python train.py --n_layer=16 --d_model=96 --n_head=2 --n_kv_head=1 --head_dim=32 --d_mlp=384 --vocab_size=810 --activation="gelu" --norm="layernorm" --norm_place="pre" --norm_eps=1e-06 --positions="rope" --rope_base=10000.0 --rope_fraction=1.0 --qk_norm=false --attn_scale=0.177 --bias="none" --tie_embeddings=true --parallel_block=true --init="uniform" --init_std_qkv=0.0605 --init_std_o=0.0131 --init_std_up=0.0605 --init_std_down=0.00535 --optimizer="soap_variant" --lr=0.0124 --lr_mult_qkv=0.5 --beta1=0.95 --beta2=0.95 --lr_head=0.0149 --grad_clip=1.0 --warmup_steps=200 --schedule="wsd" --decay_fraction=0.528 --decay_shape="linear" --final_lr_fraction=0.0 --batch_tokens=65536 --seq_len=256 --doc_mask=true --z_loss=1e-05 --train_tokens=141900000 --steps=2166 --dataset="wikipedia_en"
Each number is 128 + 32 x the weight over the matrix's rms, rounded and kept within 0 to 255. Layers, rows and columns count from 0.

# layer 5 MLP down (transposed), 384x96, rms 0.331, rows 9-44, columns 0-95
[[102 142  87 106 103 159 118 105 119 104 157 119 204 145 119 100 138 156 132  81 109 137 118 144 147  95 102 134 169 175  96  71 112 110 125 131 144 118 189 102 116 162 176 137 124 130  97 133 109 107 217 163 138 158 113 150  48 123 112 101 154 140 128 167  77 115 113  93  81 109  96 106  74 179 116 148  72 121 165 129 118 140 107  97  67 195 164 146 167 119  84 124 115 152 137 110]
 [142  80 130 138 128 142 190 180 128 197  54 102 170 105 113 115 142 172 109 101 111 164 201 100 152 144 107 171 127 124 151 145 139  97 123 155 129  78 127 128 122 154 137 118 137 118 149 110 145 131 211 112  84 163 150 103 115 127 143 108 147 189  79  89 143 158 138 143  87  88 134  81  95  86 113 121 123 131 124 129 106 157 121 170 151  63 151 106 171 130  79 124 114 128 160 132]
 [122 171 113  97  97  89 201 140  83 149 138 150 154 104 144 116 138 106 196  94  65 177 117 150 100 126  77 133 178 137 120 112  67 157 104 162 141 180 125 126 139 128 181 102 115 162 136  53 127 132 111 107 191 159 144  81  98  78 100  69 142  99 170  99 122 120 153 144 112 146 132 134 174 213 166 171 122 119 102 146 110 137 107 201 136 106 125 166 110 120  67 110 117 147 122 132]
 [171  92 145 122  93 196  78 169  91  90 107 204  77 134 162 139 243 163 141 143 141 195 111 147 193 145 149 186 116  52  63 146 125 173  80 109 149 155 167 124 153 108   1  32 114 198 178  93 106  81 147 149 116 127 136 129 137 117 186  86 152 147 175 106  61 153 217  92 149 156 174 215 108 177 196 177  71 122 203 139 134 170 121 151 102 131 170  73 127  68 163 106 204 160  91 126]
 [ 82 125  71 133  96 135 135 176  89 119 150 147  88 116 158  95  89 155 177 136 106 129 137 112 131 152 125 149 125 105 130 145 113 100 150 126 148 108 105 165 114 166  92  85 133 100 115 135 100 135 146 136 115 157  84 140 128 144 226 111 125  90 141 170 120  80 118 157 104 153 123 167 182 127 139  98  97 111 141  57 121 137 148 157 128  85 186 113 161  99 124 176 114 158  96 157]
 [140 130 108 146 119 157 115 126  75 210 162 162 125 184  32 150 133  84 121 121 111 160  87 109 219  58 149 154 101 148 132 106  80 140 124 128 197 107 206 103 134 126 173 112  97 166 128 131 135 156 135  83 138 209  64 154 177 140 147 124  84 166 117 142 109 113 144 102 131  93 160 116 112 121 155 154  95  91 120 184  89 119  88 101 180 130 123 152 154  65 117 119 103  99 142 105]
 [ 79  57 145  81 182 149  88 158 140 173  78 121  83 103 145 131 122 178 147 216  90 142 132  89 130 103 204  90 145 117 178  82 203 131 154 139 141 122 149 125 111 176 102 135 113  79 170 153  67 121 124 136 163 117 156  81  40  90 168 116 126 119  96 150 109 163 122  97 157 162  84 138 143  73 111  95 105 102 165 125 149  84 184 155  84 116 169  90 110  64 132 104 180 150 148  67]
 [110  41 120 167 122 126 162 104 134  81 121 119  95 124  70 114 149 140 149 101 152 144  74  82 177 149  70 132 168 131 113 128  71 171 144  91 134 140 127 104 202 173 175 141 137 153  97  74 158 127 140  66 129 163 110  95 129  84  75 115 141 117 118 117 107 161  77 106 149 135 165 103 125 172 129 118 131 119  73  98 110 109 126 134 129 143  83 175 111 150 141 105 120 112 110 169]
 [209  60  69 141 130 140  91 136 172 124 121 112 174  80 115 156 175  44 111 186 132 128 128  95 138  77 123 110 100 116 160 151 229 133 136 175 125 119 166 104 165 128 178 126  98 122 104 127 164 102 132 142 140 175 184 183 108 140 138 194 142  81 147 169 128 132 115 182 126 145 136 137 178  86  86 132 168 154 100 153 100  97 139 128 158 122 146 108 101 131 101 138 176 122 153  72]
 [ 88 120  98 113 165 120  90 103 133 130 163 128 163 155 166 121 132 108 167 120 100 110  98 161 124 115  98 128 158 133 102 116  93 177 136 126 108 145 142  91 113 150 128 164  88 140 126 154 137 123 126 113 127  85 139 144 135 108  89 127  97 146 142 143 101 109 125 110 133 136 128  98  69 119 136 128  76  93 163 145 135  96  97 157 115 164 191  70 145 102 119 145 129 142  43  48]
 [115  78 189  79 159 101  60 171  87 136 109 162 113 149 192 142 104 111 128  68  99 120 152 132 111 134  72 111 153  74 159 129 106  72 173 136 192 107  91 143 155  74 134  99 151 157 124 157 147 121 192 107 139  72  73 127 150 122 157 185 119 104 128 230  96 129 160 177  57 137 105 119 125  91 152  81 150  82 165 138 158 135 111  85 158 161 126 159  94 121 137 102 173  94 171 168]
 [149 120 117  97  75 139  77  93 102 139 165 168 185 199 142 127 160 124 163 136  98 205 108 115 193 170 107 155 132 138 173 185 151 153 160 186 138 163 150 124 132 182 151 163 136 192 165 131 139 153  97 128 199  65  83 142  57 167  60 162  95 167 125 194 134 172 125 118  88 118  95 165 126 115  92 115 133 108 161 155 160 121 151 143  98  78 147 127 104 204 141 122 148 168 124 103]
 [118 126 127  96  60 181 150 115  82 134 150 136 118 159  87 127 140 172 170 144 130 134 151 144 124 141 144 131 133  98  90  69 150 103  99 115 123 132 116  93 138 149 168  97  96 100 144 144 120 125 167 108  88 125 133 125 188 149  74 159 132 144 122 115 125 140  99  45 105 108 185 151 117 131 113 125 113 123 134 119  82  75 121 149  86 152 167 138  89 118 122 116  81 168 129  85]
 [116 160 112 103  95 108 128 115 142 180 104  92 145 202  82 158 139 107 108 147 164  85 120 103 134 122 137  95 104 116 123 119 145 109 104 131 103 157 132 116 188 177 152 165 143 120 142  88  66 100 114 110 155 203  67  91  90  83 128 127 139 102 123  25  99  94 103 118  81 102 112  92 117 107 121 135 183 137 199 144 147 152  98 155 101 179  82 131  91  99 123 113  88 111 114  99]
 [139  71 199 124 177 172 116 156 111 141 154 135 156 168 147 106 127 157 104 102  64 122 128  80 111 158 105 132 103 125 101 143  98  49 100 173 116 127 106  88 196  78 112  95 131 144 157 170 111 164 139 113 110 140 108 127  86 132 174 130 190 178 103 150 150  78 109 154 125 147 113 136 193 152 183 106 241 125 184 135  89  93 144 115 114 152  52 170  63 118  58 157 161 139 115 142]
 [103 139 168 103 109 131 145 111  74  88  81 142 147 119  90 101 115  89 151 103 189 136 128 137 133 115  89 102 137  98 105  73 132 170 154 179  97 164 118 119  96 164 157 100 103 150 123 100 145 162 123 109  84 139 166 121 172 116 144  64 123 134  76 165 115  65 160 132 148 149  93 130 105 146 215 158 129 176 103 142 153 146 113 122 107 198 104 190 175  77 116 104  93  53 160  86]
 [142 162  95 143 151 161 120  96 124  99  97 110 158 129 173 114 145 176 145  88 170 145 111 150  58 128 134 168 107 186  81  86 115 149 169  93 139 153 119 131 122 169 109 100 138 177 134 170 185 180 122 181  94 136 103  96 185 135 149 158 131 137 137 121  58  89 157 131 149 177 141 118 130 127 150 165 116 156 140 117 106 162 146  74 160 173 188 126 156  95 108  88 147 162 170 156]
 [126 200 127 115 115 140 176  92 100  82 137 122 131 171 142 147 106 124 172 100  20 129 103 125 165 157 131 129 127 168 212 114 146 137 197  84 120 155 186 171 113  92 150  55 129  99 144  72 113 153 158 135 141 172 151 149 115 121  97 111 203 140 139 144 143  78 122  81  68 158  60 109  96 153 157 123 108 108 140 145 180 129 130 121 181 162 181 130 128 133 139 129 135 113 139 155]
 [149  99 151  82  91 100  95 174 169 138  99 125 132  99 131 136 167 133 144  89 165 142 113  96 117 176 142 112 157 151 113 180 108 144  93 106 160 115  98 138 142 140  86 125  89 137 128  83  95 146 103 135 141 129  90  88 138  97  98 180  94 153 144 151 106 122  96 104 141 132 154 115 109  86  91 109 124  95 135  73 138  83 131 107 118 162 106 132  97 171 131 111 154 172 100 129]
 [201  80 157  88 212 131 189 130  91 145 112 135 183  97 148 158 126 145 136 164 133  43 140 145 128  67 129  89 110 101 123  96 136 140 126 126 133  85 119 151 146 139 133  98 124  84 125 114  92 116 133 142 193  78 109 171 149 103 130  87  98 175 106 110  97 115 128 115 141 150  87  94 111 105 150 192 184 130 143  94 108  87 170 177 110 188 129 142 138  75 105  75 122 163 186 112]
 [ 67 186 102  98 199 120 182 123 135 194  45 108 141 108 182 112  94  99 118  80 175  83  57  91 151  61 124 107  96 117  84 110 147 130 159 145 133 155 114  88 114 156 142 130 154  83 122 110 110  92  68 173 202  75  91 139 155 189 180 131  99 116  98 128  88 151 171  89 171 120 118  77 120 102 188 140 122  85 110  74 141 170  77 141  95 126  94 104 110  78 101 117 173  87 106 116]
 [140  83 129 150 113 143 121 157  76 125 118 106 200 135  96  92 132 192  84 147 123 138 179 121 177 150 133 184 129 159 115 131 194 101 154 182 162  64 137 160 143 130  73 169 140 128  72 143 174  58 147 184 135  91 118 123 177 141 171 146 141 130  92 109  49 181 148 113 157 149  89 124 100  95 118 146  93 137 133 150 161 184 117 107 201 124 168 157 175 157 124 144 122 133 120 130]
 [149 125 163  83 194 167 137 185 149 183 159 156 126 115  95 142 145 119 121 133 114  91 157 104 184  99 109 134 196 121 152 134  99  68  99 111 140  87 161 124 130 163 169  75 125 127 100 104 153 113 129 161 152 146 118  75 155 113 153 118  99  83 105 203 126 102 106 101 102 149 144 124 123 127 126 128  95 156 117 131 136 144 114 127 171 131 168 113 150  76 154 153 161 123 130 137]
 [133 161 128 135 118 123 140 136 133 113 114 130  90 155  84 151 123  59 147 169 155 140 161  95 161 118 126 137 128 125 124 106 125 160 129 134 130 158  82 171 165 138 107 109  96  97 151 105 122 161 148 131 106 165 133 134  74 114 115 143 116 179  76 110 148 138  88 166 111 112 185 160 141 173 148 136 105 105 156 101  57 150 216 170 102 130 171 138  86 122  75 153 155 125 175 142]
 [ 93 100  76 175 163 165 198 112 117 152 168 102 149 102 128 115 119 118 130  89 125 106 140 153 118 122 128 137 186 101  92  63 138  66 129 167 168 188  99 161 148 175  43  70 101 101 149  85 164 157 144 156 114 141 149 194 142 102 133 125  88  86  97 172 107 147 164 157 158  65 155 109 153 114 114 119  94  82  42 138 162 153 131 199 197 120 175 142 135 110 177 113 108 137 153  83]
 [149 151  91  70 115 109 182 119 133 103 123 135 145 100 109 130 162 115 133 142 161 103  77 142 146 204 152 110 137  89 138 177 117 111  88 124 174  86 138 143  97 172 137 161 136 137 114 137 186 126  78 109 159 114 124 168 132 101  91 109 224 159 163 105  52 137  81 137 158 157  99 121 120  97 123 155 155 116  90  99  97  81  93  99 139  99 142 145 165  85 165  80  90 162 156 133]
 [ 94  86  56 128 153  31 139 167 129 127  62 106 200 183  54 141 154 102 107 168 133 144 125 137 107  54 126  87 161 133 117 152 138 177  98 162  99 166 117 104  98 181 130 192 107 152 194  68  86 124 107 137 136 176 161  83  83  96 128 136 158  90 142  89 177 170 129 115 133 102 116  99 216 128 133 120 131 110 120 178 152 142 110 104  89 174 121  89  58 125 124 151 201 182 135 123]
 [ 97 107 165  77 176 143 229 135 121 166 158 146 102 131 180 112  92 145 209 138 141  97 136 178 150  91  91 154 116 102  66 148 134 134 113 159  84 144 141 125 182 155 156 104 160 148 151 157  94  70  74 138 143  90 127 113 140 132 128 134 170 157 162  94 164 168 123 100 158 125 110 157 100 117  86 169  87  55 147 134  92 147  93 165 153 134 109 183 102 134 134 115 114  94 127  84]
 [116 144 129 125 168 163  86 139  98 120  93 130 136 164 137 171  95 152 110  86 180 197 107 136 121 151 131 159 121 105 141 108 126 104 103 113 162 176 157  60  88 137 158 178 152 104 174 144 147 118 116 141  86  98 164 126 164 138  82 176 158 120 127 115 116  90 103 136 122 120 143  87 115 122  90  90 123 163 126 138 123 133 120  91 187 153 110 170 123  86  98 164 170 162 123 146]
 [138 173  98  83 157 136  83 117 164 155  84 168 123 172 111  92 159 134 138 142  45 149 197 150 120  76 150 127 228 104 122 147 107 101 106  59 131 126 103 121 198 164 117  91 127 108 136 122 128 140 149 135  99 105 135 124 152 107  84 143 111 112 179  79 101 118 135 143 133  31 118 121 176 173 119 183 113 141 137 110 152 118  84 123  74 137 108 148 123 130 125  52 132 174 161 145]
 [156 116 101 120 109 174 163 162  90 145 221 116 131 110  65  81 138  48 131  77 148 197 106 173 151 140  80 130 101 178 165 118  93 213 126  50  74 120 108  93 173 153 177 126 154 146  69 124 187 137 100 134 115 143 134 132 125 139 125 125 137  98 113 131 131 142 136  68 122 170  38 136 166 182 188 145  55 123 123  92 136 118 171 104 135  73  66  87 136 133  79 123 137 195 125 129]
 [117 115  98 107 143  98 171 100  87 165 121 116 144 190 175 148 116 197 129 140  96 161 109 124 122 131 182  62 161 139  99 112 106  85 102 144 121 143 137 150 105 166 137 122 136 109 137 106  84 122 122 101 137  72 133  92  82 125  93  77 113 143  86 166 141 119 109 129 125 104 149  88  83 148 105  84 209 150  90  93 130 161 191 167 116 162 105 113 139 133 129 115 140 140 115 122]
 [114 112 154 105 101 163 113 119 166  60 111 122 144 169 122 160 111  97 120 104 145 176 160 128 175 109 100 128 107 177 133 103 153 116 129 160 165 101  86 140 109  71 146 112 159 148 131 146 130 167 179 156 132 179 127 123  91 162  86 135  98 161  72 215  71 160 146 131  88  78 117 169 151 146 166 140 124  66 177 119 167 128 104 109 149  68  74 138 152 131 169 118  90 131  81 173]
 [127 149 121 108 121 105 120  83  91 126 135 105 132 117  70  80  46 132 116  73 117 148 147 162 166 146 106  89  46 105 137 108 101 126  99 153  93 111 101  81 131 141 130 106 153 146  91 170 168 150 134 102  99 103 104 171 164 119 134 114 120 142  96  84 132 165  94  68  92 140  64 140 134  80 130  75 138  90 155 102 165  90 128 107 116 153 148 140 195  63 170 122  59 172 194 101]
 [120 113 149 120  83 113 131 144 188 119 138 117  87 114  87 108 101  87 151  90  69 145 122 125 126 177  91 122 134 160 129 112 122 172 124 103  88 119 141 180  77 132 133 180 165 126 164 115 109 123  92 141  90 152 110 179 129 123  56  53 133 142 129 142  99 141 110 149 146 104 198 104 105 118 183  84 151 179 122 121 168 128 124 115 165 122 131 131 113 134  39 135 107 111 111 124]
 [120 140  97 158 104 114 148 143 126 152 160 131 143 167  53 129 171 162  86 105 105  93 122 184  94 128 101 119 135 105  75  88 165 201 118 103  71 110 141  28 130 179 141 155 117 129 124 156 150 107 119 135  92  91 147 110  96  80 149 135 116 119 142 113 129  88 131  64 150 165 130 169  95  96 102  67 131 129 178  67 140  74 120 116 125 172 135 116 147 131 173  87 179 150 165 127]]
# layer 5 MLP up, 384x96, rms 0.339, rows 10-45, columns 0-95
[[ 94 159 115 168  72 108 101 155 115 140  76 136  77 102 158 137 108 162 119 172 143 163  43 111 164 153 107 120 145 142 104 121 113 173 169 118 157 135  64  97  99  89 143 136 139 138  73 135  96 111  74 160 157 150 112 144 135 149  96 220 133 108 131 112 160  59 138 110 176 115 108 134 157 125 145 157 150 104 148 141 162 141 178 102  88 159 124  89 101 173 161 179 133 115 112  59]
 [144  84 111 148  97 167  87 165 133  89 178 174 149 118 146 133 113  96 122 168 110 155 156 123 123 114 111 226  60 169  96 131 142 148 111 166 104 135 135 124 129 102 149 114 140 114 145  91 129 181 147 176 134 101 159  86  97 123 160 129  80 128 107 120 181 112 169 152 139 145 136  91  95  77 168 126 225 109 133 154 169 186 149 123 113  75 146 116 133  68 169 114 103 143 133  90]
 [162 162 143 102  75  82 110  93  94 141 151 173  48 169 163 196 113 157  65 168 167  89 215 109 164 126 165 135 101 121 102 136 117 173 101 163 117 149  53 125 168  73 126  99  82 134 154 122 117 100  89  98  99 139 134 159 183 131 113  63 109 168 133 143 140 147 104  77 123 197  70 162 137 176 160 159 129 100 123 101 112 112 112 178 100 144 128 130 150 143 121 122 129 168  95 138]
 [160 119 153 113  84 109 152 142 160 117 146 140 137 186  80 152 190 149  92 151 202 145  84 151 103 135  68 105 131 125 161  73 103 177 127 170 110 135 131 118 194  87 138 148 119 123 151  98  97 150 146  97 152  81 170 145 200 102  86 108  94 153  97  86 180 173 169  95 101 125 110 136  94 139 129 101 158 149  79 117 106 138 167 105  85 126 122 118 168 171 126  62 157 153 136 104]
 [188 170 167 109 157  91 212  96 170  91  96 137  94  89 255  92 152 153 187 109 171  54 107  99 206 145 177  49 124 154 123  84 167 147 148 121 155  66  66 116 179 125 124 215 170  90 120 146 147 143 150 156 135 204 117 123 158 159 150 127 148  91 168 117 135 150  76 118 138 143 117 169 165 115  87 109 122  98 150 102 112  85 162 129  51  78 123 170  94 177 115 137  80 102 170  93]
 [132 164 127 135 124  94 106  72 133 100 142 113 118 156 179 168 236 120 134  56 110 205 130 144 100 193 152 152 115 206 110 118 103  90 168 155  87 107  98 173 153 166  77  73 153 176 138 116 151 160 107 152 147 101  89 128 161  83 100 129  86 112 154 152 183 112 123  65  19  83 143 115 136 166 107 124  73 173 130 142 179 161 152  88 150  96 205  62 130 141 161 150 130 138 100  98]
 [137 199 115  92 134 132  78 118 118 179 129 136 132 150 133 122  57 175  94 105 136 131 183 147  89 116 152 184 140  87 144 153 242 109 169 112  95 122  89 173 117 123 135 130  80 152 101 151  72 144 134 105 157 142 139 113 181 132 113 114  27  94 115 131 135 130 159 101 139  92  89 189 105  96  82 127 112 113 124 212 100 133 199 108 105  86 153 133 111 137 115 172 107 144 160 162]
 [129 123 143 115 115 124  88 108 162 120  99 169  59 156 102 100 141  93 162  96 106 143 142 187  64 117 183  99 175  88 120 116  88 153 161 138 152  91 143 131 202 145 152 117 123 141 179 128 110  97 162 114  90 147  94 158 147 161 115 126  93 136 126 152  95 162  99 126 182  71 112 147 103 161 115 136 124  86 112 132  69 137 115 175 102  71  73 105 162 134 135  73 102  69 108 176]
 [151  65 180 108 119 116 140 170 124 113  48  90  71 111 110 119 131 113 148 117 148 127 123 112 111 112 130 101 118 142 174 153 163  98 106 148 117 103 113 137 133  42 166 107 168 170  92  90 168 176 152 138  33 169 105  85  63 155 164 101 125 167 107 125 159 158 115 133 132 138 130  98 147 151 162 168 130 179 118 106 109 112 122  97 117  76  83 174 138 155 120  58 150 163 207 157]
 [172 150 107 191 136 139 110 113 118 150  72 144 144 126 114 130  96 116  79 125 158 155  96 163 129 173 121  89 151  93 177 176  80  74  96 110 145 181 133 142 109 134 118 106 138 107 181 108 100  92 155  90 123 114 136 152 185 159 153 156 106 166  90 182 181 148 122 163 110 155 149 162 110 122  38 151 108 129  89 159 118 186 147 112  76 144 109 154 159 149 137 126 159 101 113 120]
 [ 44 109 162 134 174 175 113 108 165 120 124 124 174 128 128 141 152 108 111 106 146 125 173  93 145 161 123 171 125  56 104 115 147 160 114 149 139 106 132 155 135 175 137 107  98 147 153 136 127 133  93 118 119 152 192  84 140  88 127 117 126  70 186 112  99  99 140 103 120  64 122  84 140 121 142 171 106 120 136  99 174 134 101 158 161 112 142 129 130 136 116 189 118  99 228  93]
 [164 168 115 147 208  52 146 157 170 127  85 160 105 116 115 157 186  98 112 104 155 108  96 164 172 149 153  82 127 121 154  68 113 165 101 128 151 113 150 170 161 114 168 117  51  63  88 156  99 128 140 163 157 101 167 132  79  91 114 153  97 145 129 118 148 156 174 104 162 170 105  81  97 102 138 105 155 145 127 104 133 156  95  81 139 120 114 114 214 103 117  59 144  78 123 138]
 [ 70 107 163 128 211 116 138 143 157 149 153 175  94  92  54 120 128 161  99 167 142 195 153 126 135 165 181 130 124 151  90 158  95 115 145 133 107 137 146 164 136  96 120 106 144 164 146 102 147  77  94 100  94 109  90  90 119 111 159 148 153 164 117 108 135 104  84 160 121 145 114  84  83 102 112 116  69 185 135 131 121 142 130 109 137 120 149 150 132 140 112 130 100  67 103 113]
 [112  66 138 118 130 134 156 132  58 118 116 115 147 162 133  97  79 174 112 169 147 198 119 107  98 120 122  99 119 142 151 150 135 116  69 216 151 148 126 147 131 155 159 141 156  45 140 150  66 155 115 138 115  96 101 110 165 145 118 126 129 117 109 113 121 181 108 120 161 204  96  79 112 168  80  72  96 171 143  99 163  98 139  92 136 136 132 173 110  99 141 134 130 114 162 106]
 [163 146 105 111 141  89  99 126 188 141 117  72  86 133 108 144 117 138  96 226 134 148 106 121 126 126 194 149 105 162 104 107 143  76 119 154 109 110 135 170 121 117 130  66 112  98 116 126 157 147 123 153 132  95 137 117 105  82  92 149 165 118  94 142 124 120 128 134 160 129  82 114 171  87  38 125 116 136 170 122 207 112  93 173 104 142 189 144  74 136 121  92 140 136  97  82]
 [173 155 104 125 130 127 153 160 187 143 148 179 123 107  99 120 184  79 161 102 153 158 180 166 149 133 106  91 145 110 131 166 171 173  75 154 156 111 104 110  78 146 124 113  91  63 105 113 112 124 123  79 111 165 150 114 106 151  94 116 105 168 123 165 155 157 130  82 154 141 120 125 131 116 125  48 136 178  95 147 124 135 120 157 150 204 121 121 136 133 138  85 167  81 136  63]
 [125  95 157 234 114 129 106 127 122 126 149 171 120  70 153 104  97  88  63 132 167 139 151 167 145  95 135 170 126 123 101 150 140 107  78 163 141  80 133 100 168 150 151 151 183 123 130  90 100 167 139 139 152 155 136 119 139 108 194 143 137 137 103 116 126 112  95 118 201  81 111 123  65 141 110 182 160 141 162 160 107 110 124 146 119  70 137 115 155 145  93  87 130 112  75 154]
 [116 130 143  84 128 117 139 128 175 127 136  97 129 120 172 142 176 109 121 181 110 144 152 124 192 145 166 106 113 176  99  66 131  99 100 137 104 173 126 103 121  88 184  97 164  85  93 147 146  59  97 187 160 119 164 146 102  99 138 103  94 140 102 144 147 183  88 144 106 109  93 136 105 155 119  88 117 133 123 140 141 151 167  98 154  93 148 105 150 145 112 119 118 146 129 106]
 [110 162 133 171  97 127 107 109 121 149 133 108 117  74 105 142 111 110 120 126  90 170 133  44 123 142  96 178 136 188 125 130 134 149  91  98 118 130  99 136 133 109 153 147 139 138 145 100 108 176  92 149 193 140 179 145 108 132 175 172 130 140 164 114 141  86  98 166 100  98 143 132 155 136  45 196 152 171 109 115 140 169 180 143 160 105 134 110 103  72  70 151 140  96  43  94]
 [145 153 135 144 220 128 173  73  91 190  87 164 156 139 107 108  91  83 142  65 140 156 174 105 149 170 150 111  95  82 116 134 130 106 145  86 113 136  96  92 132 153 182 123 167  87 139 149  85 150 144 171 136 123 133 180 100  85 197 120 115 142 148  48 107 108 134  95 158 122 123 112 165 165 145 104 170 110  87  86 151 100 133  77  75 106 113 157 143 134 167  99  71  99 183 111]
 [ 85 225 138 133 143 134 100 104 132 180 175 101 182  82 145 167 143  35 135 155 139  91 148 147 104 131 135 156 182 103  79  96 123 126 130 164 161 120 106 109  35 116 101 103 110 133 177  80  92  84 150 108  69 130  93 133 149 177  98 162 131 152 162 122 150 166 154 124  82  99 127 124  96 171 131 150 148 167 159 103  70 157  82 177 120  87 157 137  75 132 138 118 121 126 133 119]
 [ 98 140  89 161 128 110 133 106 122 133 110 127 153 125 167 151 155 161 107 152 140 176  98 202 112 138 187 137 137  95 121 163 121 172 184 129 134 162  57 122 121  95 132 101  89 106  93 124 112 149  98 103 106 158  79 165 146 117  35  98 148 169 119  92 162 112 165 185 149 153 150 182 162 162 154 152 177 106  80 104  76  75 167 149 125 150 118 158 146 192 193 176 113 136 143  92]
 [150 127 139 123 115 126  60 153 141 153 110 115 111  87 107 142 153 111 100 116 159 131 146 125 140 149 132  97 156 126  67 102 109 165 163 134 124  78 173  90 102 171 144 106 164 114 150 170 159 107  52 119 150 136  75 125 160 118 120  88 151 164 116 184 138 139 153 191 158  79 150 134 108 159 119 164 158 133 140 112  95 112 146 139 118 104 122 104 161 135 129 110 138 128 151 112]
 [113  45 183 162 122 127 118 161 165 148 137 120 116 135  77 157 177 104  96 179  62 152 121 133 179 172  74 155 173 117 129 120  75 113 153 135 150 163 227 153 153  91 178 128 117 153 135  71 104 108 122 128 162 153  77  98 141 129 173 111  87 135  90 119 121 130 171  85 174 177 166 151 139 105 129 110 121 171 131 111 128 158 122  85  76 144  42 145 113 129 141 123  99 125 136 136]
 [103 139 125 124 115 155  85 143 140 112  97 168  72 108 199 167 133 103 128 140 106 132 106 119 131  99 124 144 153  96  50  86 142 137 151 106 153 157  71 164  99 111 147 141  42 143 192 111 128 125 155 181 128 115 136 153 141 177 117 133  99 137 174 123 193 150 101 145 188 175 136 141 104 121 110 119  97 120 114 103 136 115 156 146 110 134 151 112 123 133 110 125  98 101 144 145]
 [ 74 207 176 118  95 105 129  51 123  99 182  61 146  53 203 144 119 141  85 129 134  86 158  65 157 174 157 142 116 104 176 154 244 153 105  61 160 151  91 121 157 124 160  79 129 193 153 120 163 144 140 122  97 158  94 157 127 125 177  76 236 166  63 124 145 134 110 127 137 126 150 114  80 116 135  94 147 120 158 146 149  94 130  82 129 132 157  47 127 143 128 150 110 102 115 102]
 [140 109  64 131 108  91  92 109  89 149  89 126 173 122 149 136 111 107  81 124 124 111 135 135 106 191  94 106 168 150  83 148 153  87 104 129 168 152 139 175 149 164 158 162  50 135 154 150  94 156 179 159  90 138 144 125 127 147 110 142 133 124  84 141 103 154 143 171 136  94 170 153 232 111 124 146 100 166  89 112 123 167 108  73  97 119 132 155 157 113 158  51 160 100 102 175]
 [124 132 149  90  86  70 134 134 176 131 124 156 186 134 118  88 116  54 133 150 115 115 186 147 153 103 132 109 162  91 121 109 127 146 179 168 104  88 103 181 162  89 127 127 135 183  52 109 125 107 133  89 172 170  94 117 143 125 129 120  90 151 112 135 132 148 142  47  90 105 111 169 144 178 196 163  96 118 163 109 118  96 153 112 112 131 165 147 120 147 136 102 124  83 154 127]
 [139 145 147  88 199 141 100  91 134 112 167  99 106 189 144 136 129 131 163 166 133 167 110 135  65 134 152 154  78 153 147 121 171 139  97 106  83 106 118 113 120 130  65 155 125 159  89  42  91 114 141 117 122 131 105 136 145 151 137 129 131  95 140 140 116 118  97 128  75 168  98 166 123 152  76 119 144 121 154 115  62 160 169 132  91 124 165 128  93  78  93 176 125 143 136 121]
 [148 132 127 112 177 205 151 122 161 124 135 126 103 186  78 137 100 104 106 105 193 184 148 100 100  79 161 123 146 108 124 162 155 107 148 104 120 111 128  85 109 131 164 143 120 152 123  93 164 112 131 139 160  95 115 121 141  99 150  90 109 124 133 140 120 103  55 140 115 124  78 140 124 145 105 165 140 153 124  99 126  69  64  88 126 151 139 121  91 144 113 126 161  78 145 108]
 [131 175  71 118 145 156 188 122 133  89 150 131 115 147 148 154 166 134 176 155 114 146 161  95 127 140 143 120 117  96 109 155  88 130 139 112 121 148 108 166  84 126  88 122 128 157 146 113 117  77 104 130  89 130  70 108 107 107 130  80 151 103 172  81 131 135 168 120 122 111 121 136  88 107 110 117  96 184 168 134 152 106 163  82 112 119 151 132 108 142  88 121 189 159 145 170]
 [187 103 163  53 163 112  89 148  69 143 166 183 163  86 118 154 133 157 136 106 155 144 149 111 154 144 199 149 154 101 107 123 143 123  87 130  85 117 124 160 152  73  68 116 153 108 163  95 153 134  91 135 156  96 160 119 116 114 119  76 124 150 100  85 178 125 167 147 116 143 156  90 132 106 119 138 166 134 118 158 137  79 127 190 129 130 157 113 152 139 120 119 179 117 104 162]
 [ 87 140 178 122 145 124  92 134 145 117 118 123 100 129 118 142 113 102 156  71  91 132 130 116 123 118 154 135 193 116  98  94 106 178 166 135 132 178 163 195 164 162 138 146 160 148 146  96  66 176  84 112  96 101 118  44 114 107 103 180 111 142 131 140 158 160 131 196 208  91 110  55 142 123 137 143 146 109 168  86 112 151 111  85 128 141 120  96  56 124  21 139 137 128 142  51]
 [161 130 101 161 123 153 177 112  53  97  78 102 162 190 139 155 141 127 106 185 145 150 158 100 136  80 172 149  59  87 108 153 131 137 125 146 172 116  97 128  80 115 134 118 125 201 107 168  97  94 158 174 129 133 155 114 129 116  87 111  65 149 112 107  93 117 120 126 122 124  54 171 152 199 137 200 118  58 128 144  45 134 141 131 132 159  93 149 114 131 202 150 114 112 134 129]
 [ 84 168 191 131 190 186  76 119 137 174 131 107  75  96  77 132  71 176 150 103 135 168 140  91 119 180 102  94 173 111 122 102 170 113 136 175 146 136 150 124  96 109 124 107 127 121 150 209 170 167  92 105 123 127 127  98 110 101 159 115 140 127 152 113 146 129 115 146 179 143 132 128 126 128 124 137 139 115 189  96 166 107 116 142  75 119  79 112 159 125  95  75  92  60 159 150]
 [139 134 114 132 135  88  96  93  98 108  93 177 161 136  58 176 102 135 138 126 193 135  95 134 146 166 122 119 125 101 160  96 150 179 167 155 156  74 144  86 138 166 142 104 134 126 213  82 101 113 162 125 117 122 176 144 128 130  82  58 122 127 145 131 107 135 151  94 143 132 156 207  74 124  94 173  69 195 181 144 124 124 114 157 145 116  92 174 170 168 186 160 132  84 119 187]]